config.yaml
n_layer: 12
d_model: 256
n_head: 2
n_kv_head: 1
head_dim: 128
d_mlp: 768
vocab_size: 8192
activation: "squared_relu"
norm: "layernorm"
norm_place: "pre"
norm_eps: 1e-05
positions: "rope"
rope_base: 1020.0
rope_fraction: 0.5
qk_norm: true
attn_scale: 0.11
bias: "qkv"
tie_embeddings: "early"
parallel_block: false
extras: ["some layers without attention", "local attention windows", "shifted keys", "capped logits"]
init: "trunc"
init_std_qkv: 0.0376
init_std_o: 0.0
init_std_up: 0.0376
init_std_down: 0.0
optimizer: "muon_variant"
lr: 0.0101
beta1: 0.93
weight_decay: 0.021
lr_head: 0.00864
warmup_steps: 102
schedule: "wsd"
decay_fraction: 0.693
decay_shape: "linear"
final_lr_fraction: 0.0
batch_tokens: [32768, 65536, 131072]
seq_len: 256
doc_mask: true
train_tokens: 477600000
steps: 7635
dataset: "wikipedia_en"
Each number is 50 + 10 x the weight over its row's rms, rounded and kept within 0 to 99. Layers, rows and columns count from 0. The size before them is the row's rms in percent of the matrix's.

# layer 9 MLP down, 256x768, rms 0.113, rows 145-178, columns 192-287
092:45 51 69 36 57 42 41 60 44 48 49 46 59 49 45 42 55 67 49 58 69 50 37 45 51 39 52 66 62 46 42 56 32 36 29 40 47 37 48 46 47 37 52 46 42 36 60 53 42 37 65 45 59 57 49 48 51 48 65 50 65 61 39 61 22 58 60 49 52 70 61 55 28 44 57 56 51 61 52 51 57 53 46 44 53 69 43 41 49 27 54 70 51 48 42 59
098:52 49 41 59 52 31 42 64 42 63 51 44 40 46 54 62 56 55 65 45 43 49 36 50 45 62 41 54 72 42 57 61 49 34 38 29 42 52 53 49 51 42 31 52 36 58 73 40 49 62 45 45 50 60 55 63 61 52 35 58 59 57 48 52 42 51 50 26 39 51 57 51 71 62 67 50 52 52 61 51 44 48 55 48 57 57 53 66 51 42 54 49 56 45 45 46
106:48 50 31 51 46 60 62 47 44 55 36 41 47 45 72 43 44 54 69 43 48 56 42 39 57 57 54 78 74 44 50 50 61 51 50 58 47 45 68 58 39 46 29 51 41 52 35 53 40 58 38 70 49 38 34 49 44 44 62 58 47 55 50 56 50 62 36 56 64 37 31 30 54 39 47 52 44 47 39 56 58 58 39 46 61 42 54 57 55 67 46 45 34 65 50 30
098:43 39 69 51 67 64 36 30 66 46 46 49 48 56 60 51 61 68 67 50 39 51 64 48 50 42 37 68 49 55 58 51 43 51 58 35 52 51 44 53 53 48 58 66 56 58 44 54 66 60 46 49 50 55 17 45 50 82 72 33 37 48 44 56 44 42 59 44 46 70 56 66 45 56 52 53 35 47 44 36 44 58 46 51 24 51 56 49 48 48 54 49 40 64 39 45
098:42 55 55 61 55 53 53 58 49 47 56 55 49 49 44 58 64 48 50 47 50 50 57 56 51 61 35 62 54 57 45 51 62 50 74 67 43 53 51 51 65 67 32 58 47 37 59 62 56 58 49 46 56 43 62 74 51 54 50 53 41 60 67 55 57 52 36 32 41 69 43 60 37 52 47 47 58 58 47 58 46 64 57 42 21 51 52 56 44 40 38 59 50 51 57 51
106:44 54 61 40 49 59 45 62 44 45 50 48 43 56 67 44 52 53 50 59 58 41 52 56 65 36 53 77 43 54 47 38 47 54 54 71 37 57 29 71 65 41 74 51 49 48 59 53 50 47 51 45 70 64 45 43 43 50 54 39 56 34 51 46 52 48 58 55 57 33 57 43 50 51 47 31 45 61 53 53 36 46 45 42 41 62 75 48 56 58 26 59 58 48 69 32
098:19 45 65 51 48 44 59 53 47 59 36 51 60 65 60 49 40 59 54 63 57 52 49 49 48 37 40 37 63 59 62 54 48 52 57 42 25 34 38 53 53 42 65 66 42 73 50 51 55 37 64 47 49 42 57 42 55 66 49 55 53 53 76 46 51 47 76 53 55 62 46 55 38 62 59 53 59 48 47 34 61 49 60 56 65 38 50 48 44 55 63 39 48 51 47 50
109:61 47 44 64 57 63 55 47 58 31 28 53 40 62 50 43 58 37 42 63 57 47 53 57 50 46 64 68 54 54 48 58 43 40 55 51 53 28 56 66 37 63 45 70 62 35 58 45 32 45 49 42 41 70 42 46 50 57 50 53 41 40 57 50 53 34 39 58 66 43 55 68 56 26 31 60 50 45 45 53 46 61 40 52 52 43 49 68 55 28 47 47 39 43 56 43
107:60 55 46 63 46 52 59 41 40 47 33 56 60 48 48 53 58 37 55 52 59 45 66 47 49 37 54 48 46 41 60 47 41 52 62 54 63 61 45 56 45 43 57 34 52 55 43 47 52 51 65 41 63 51 57 31 41 69 61 59 62 44 72 80 55 46 38 47 48 58 42 46 43 71 61 55 65 39 56 35 45 50 60 52 48 60 51 54 36 52 48 60 63 56 54 47
098:38 52 49 31 53 43 51 46 53 53 55 34 37 68 22 46 50 39 24 47 32 61 35 49 39 59 51 61 38 59 69 59 38 51 42 45 63 50 59 62 38 51 38 46 54 31 45 66 59 40 68 44 36 53 44 55 38 41 58 60 49 46 40 60 72 64 41 52 48 43 54 57 58 44 61 57 56 57 46 48 46 48 59 57 40 39 67 55 46 46 40 45 56 42 48 38
102:46 44 49 53 35 54 39 54 41 52 56 45 56 48 55 36 66 55 66 36 71 51 53 43 48 38 57 44 69 52 47 43 46 51 59 42 46 37 39 60 41 60 46 57 71 49 41 39 46 68 57 49 57 33 69 59 69 47 35 54 53 52 56 49 50 71 46 31 71 54 39 61 59 69 41 45 41 60 46 55 33 46 60 64 45 32 47 51 51 75 58 48 54 38 28 48
100:50 53 57 45 47 46 59 44 59 36 52 41 40 45 60 29 61 40 62 63 51 33 53 49 52 56 57 46 57 55 39 56 54 53 39 37 47 53 35 55 43 47 26 59 50 48 49 61 48 64 46 70 52 44 37 41 70 65 44 43 64 43 48 35 62 56 49 53 49 49 53 62 48 41 51 72 57 44 48 37 62 51 57 57 41 63 51 41 31 68 30 33 52 62 35 60
102:59 63 49 40 59 62 49 52 41 58 34 48 75 40 42 44 59 56 51 52 61 68 39 59 49 60 46 47 53 52 33 63 40 56 41 51 49 30 73 56 51 59 47 54 47 42 59 59 50 43 56 56 50 47 44 37 46 55 44 62 47 51 51 49 73 57 38 50 51 39 25 58 39 40 54 60 53 56 54 43 49 65 45 61 49 57 44 61 47 51 42 46 64 60 50 43
101:50 58 50 50 50 49 54 49 52 54 57 43 56 59 53 56 42 46 47 38 34 57 48 31 27 39 51 38 45 46 39 52 81 53 61 43 57 41 49 50 56 47 51 53 41 59 49 51 43 48 32 58 44 44 41 58 47 62 49 46 56 55 55 61 45 35 53 51 65 34 55 64 60 56 59 52 49 35 64 51 55 65 58 56 44 66 60 41 73 60 48 37 28 37 37 54
098:63 50 57 61 37 63 35 50 49 30 73 24 54 33 34 66 71 27 50 46 51 43 45 39 43 43 55 66 50 57 46 54 45 55 62 45 36 41 47 39 52 71 69 45 64 44 56 60 49 44 51 58 57 44 61 56 57 53 61 61 39 60 51 74 51 59 52 41 48 47 73 49 32 35 41 48 41 66 64 38 55 28 64 60 42 48 52 41 56 49 43 59 49 39 52 57
095:32 49 51 47 61 61 55 36 44 48 43 50 48 44 59 43 39 50 57 51 48 52 51 38 53 60 49 29 59 52 59 54 57 32 34 38 48 43 66 41 56 54 47 43 55 45 35 47 45 55 62 41 41 51 35 37 41 48 57 53 41 36 42 42 34 54 68 44 43 57 60 38 40 53 56 50 43 49 27 37 42 51 58 49 55 49 60 51 35 33 54 43 45 60 23 50
098:52 47 42 68 56 41 60 53 36 57 58 37 68 59 43 58 43 44 44 35 62 56 39 42 54 59 41 30 52 57 37 64 70 44 47 60 48 48 46 38 68 55 68 66 48 61 44 50 46 39 51 47 38 48 34 51 54 50 47 62 66 59 60 56 48 47 44 40 38 36 62 50 48 24 57 32 47 37 40 66 44 41 43 61 50 53 49 50 39 50 71 36 53 55 71 27
096:58 49 62 53 38 53 52 45 45 56 45 42 67 51 47 47 25 33 45 45 52 50 32 55 37 37 32 34 32 50 23 45 63 53 52 31 42 43 56 53 45 54 31 55 31 47 27 40 57 55 57 56 52 59 46 36 68 35 55 54 46 49 43 58 51 32 49 61 45 38 75 52 48 69 46 45 42 35 70 48 58 60 40 49 53 64 51 37 50 27 34 64 74 49 45 50
098:38 51 49 44 46 59 51 68 29 32 75 63 37 60 57 45 61 61 46 47 52 36 61 61 48 50 56 43 51 45 49 29 58 57 65 57 39 53 43 55 53 67 52 60 75 48 57 59 59 34 30 56 48 35 47 48 50 42 70 63 48 41 67 54 46 33 55 56 53 40 52 60 51 39 26 49 49 44 37 39 63 61 56 59 51 46 54 44 56 51 63 59 56 65 50 27
098:56 54 54 51 42 37 56 40 47 58 52 48 49 58 25 64 48 48 58 54 33 46 38 49 44 39 49 63 56 74 51 48 62 50 60 57 36 36 57 54 40 57 53 38 58 59 51 40 55 44 50 48 61 46 61 42 42 47 71 41 58 45 51 65 42 51 44 26 52 45 48 40 62 43 38 62 70 64 41 30 38 37 61 55 65 71 36 43 42 55 51 44 66 43 56 47
099:44 50 53 52 52 44 51 59 47 51 56 41 64 41 61 64 61 65 52 38 40 53 58 53 47 70 50 46 44 47 54 60 37 46 39 61 39 51 35 43 67 51 45 51 41 70 35 46 45 38 56 55 48 61 36 55 44 44 46 43 50 45 65 45 37 47 54 36 49 45 42 63 64 61 31 46 61 41 39 50 44 62 69 44 65 45 51 67 51 57 52 58 19 41 53 48
097:52 48 38 50 66 66 58 45 54 60 47 49 60 55 49 50 55 49 44 30 42 41 38 55 54 35 63 39 32 52 56 43 51 46 51 54 59 60 60 50 32 50 49 48 31 50 60 39 50 47 60 52 33 67 51 69 54 50 61 44 42 45 38 71 40 54 55 49 59 40 47 43 39 50 63 40 56 33 72 57 52 46 38 66 41 63 52 61 56 43 34 58 40 55 59 51
098:53 58 56 42 39 49 61 35 74 56 46 69 47 35 46 37 60 28 58 46 38 42 65 63 55 65 43 60 44 48 29 40 45 46 52 50 38 48 53 42 54 50 52 39 30 59 45 60 61 58 41 61 56 54 69 48 49 74 43 32 43 50 50 60 25 59 55 55 55 47 60 59 50 68 59 56 57 46 58 51 35 50 42 60 57 46 49 41 59 49 49 47 55 53 59 44
094:71 38 65 52 53 35 33 50 57 41 52 53 48 47 54 43 55 39 33 45 43 56 49 28 45 67 44 35 51 57 33 44 27 37 42 34 33 49 57 52 56 34 46 48 41 62 71 55 67 50 47 41 38 38 48 39 65 63 33 60 37 43 47 41 55 36 49 45 59 39 55 59 53 45 63 52 41 46 55 61 49 35 72 49 53 56 60 46 62 43 53 68 38 42 50 70
095:52 59 58 58 54 62 58 52 52 43 44 55 47 54 23 52 59 51 50 57 39 51 41 46 57 42 49 57 43 44 44 58 37 60 36 61 42 64 48 59 46 58 45 46 44 50 29 51 51 46 41 49 55 47 58 65 50 59 42 60 41 49 69 47 61 47 48 63 77 43 36 52 44 47 60 50 60 36 47 32 45 59 52 52 49 51 53 61 52 54 53 42 53 42 55 49
102:51 44 47 43 38 65 51 47 57 51 37 47 77 55 62 47 60 51 58 54 53 44 47 47 32 59 34 48 66 40 57 57 60 41 52 49 35 60 48 60 43 47 53 56 51 47 64 44 51 46 80 67 55 60 59 50 69 43 60 39 59 53 50 54 48 56 40 47 48 46 65 50 49 47 53 52 64 47 73 70 43 50 52 47 68 34 44 59 52 54 45 53 58 52 60 37
097:55 55 63 50 55 65 41 30 61 37 33 50 57 46 44 63 73 62 52 59 31 53 57 48 59 54 44 45 36 63 57 55 53 65 41 52 59 55 49 54 54 53 64 48 49 38 39 66 55 36 48 50 47 46 59 33 48 53 48 37 52 46 57 46 51 54 52 61 29 74 40 37 47 55 76 34 42 40 81 31 54 41 48 65 38 55 59 42 52 20 60 52 52 52 57 49
095:42 45 57 39 62 66 46 44 57 45 26 49 56 51 54 37 62 59 58 59 43 61 29 71 46 46 47 55 60 41 51 45 33 54 55 53 53 45 54 47 41 43 41 35 50 43 56 66 67 57 53 57 67 52 40 23 60 48 37 69 57 53 45 52 35 64 58 45 56 32 64 31 52 65 44 45 48 48 50 49 58 56 59 36 47 67 56 54 60 56 55 61 76 51 55 47
098:59 56 71 46 54 62 41 62 56 53 53 59 44 63 32 48 25 53 44 45 55 59 37 63 50 54 45 68 53 54 59 68 66 57 46 39 59 56 65 59 66 41 33 46 56 67 42 48 59 51 60 58 48 54 31 68 48 40 65 50 57 73 50 73 74 28 51 54 61 44 51 65 73 36 47 53 45 40 63 37 61 38 53 36 55 57 58 57 41 61 39 54 62 50 55 53
102:66 46 45 63 49 47 39 56 56 57 41 64 65 49 58 56 50 60 62 47 47 57 42 48 61 56 52 70 54 50 53 59 45 50 44 54 64 55 41 43 39 49 55 51 49 50 50 55 55 46 52 44 52 58 45 58 47 64 51 34 35 43 50 45 25 52 51 57 45 48 47 37 54 40 50 39 55 59 61 38 47 33 53 59 48 66 61 82 37 26 52 66 64 53 39 53
103:64 29 47 36 59 57 60 45 50 49 59 48 54 47 41 49 45 53 42 52 73 61 56 43 48 51 54 39 52 58 50 51 28 54 44 44 64 65 57 76 55 46 56 57 55 65 42 49 44 58 62 63 34 32 47 35 42 56 57 55 75 42 36 56 54 42 44 37 46 39 48 51 42 38 40 38 43 63 63 77 58 55 43 52 58 56 36 40 46 48 61 54 48 61 53 58
098:48 58 43 56 53 52 42 50 60 46 52 61 41 52 56 32 58 56 31 33 30 47 51 57 42 45 54 67 52 31 62 48 51 32 45 56 52 55 32 49 81 42 48 70 39 36 59 37 47 57 58 43 37 46 56 61 60 50 40 48 66 53 65 55 48 51 50 49 21 59 45 57 37 49 62 48 63 56 74 50 38 38 59 36 56 45 50 47 33 40 48 52 52 47 43 75
107:65 75 56 55 69 51 56 54 37 57 48 52 56 40 44 37 31 58 61 50 36 63 47 47 58 35 68 38 41 53 63 61 43 53 59 30 51 58 37 36 45 50 66 38 52 40 61 48 48 58 47 26 51 60 35 37 47 46 49 56 53 61 35 22 41 41 64 66 59 47 39 43 45 58 51 63 55 58 34 38 61 57 52 47 48 46 59 53 41 53 48 39 63 56 46 49
093:49 54 35 47 48 57 46 51 29 45 30 60 64 51 49 66 58 53 55 56 41 49 45 47 42 50 55 45 53 41 46 26 60 52 51 40 29 45 51 55 44 55 42 36 46 59 56 42 58 50 52 34 66 37 63 67 65 53 51 61 50 53 85 42 54 36 53 40 45 36 32 45 54 57 57 65 55 45 51 63 38 51 51 56 49 41 30 52 45 71 50 34 49 63 63 47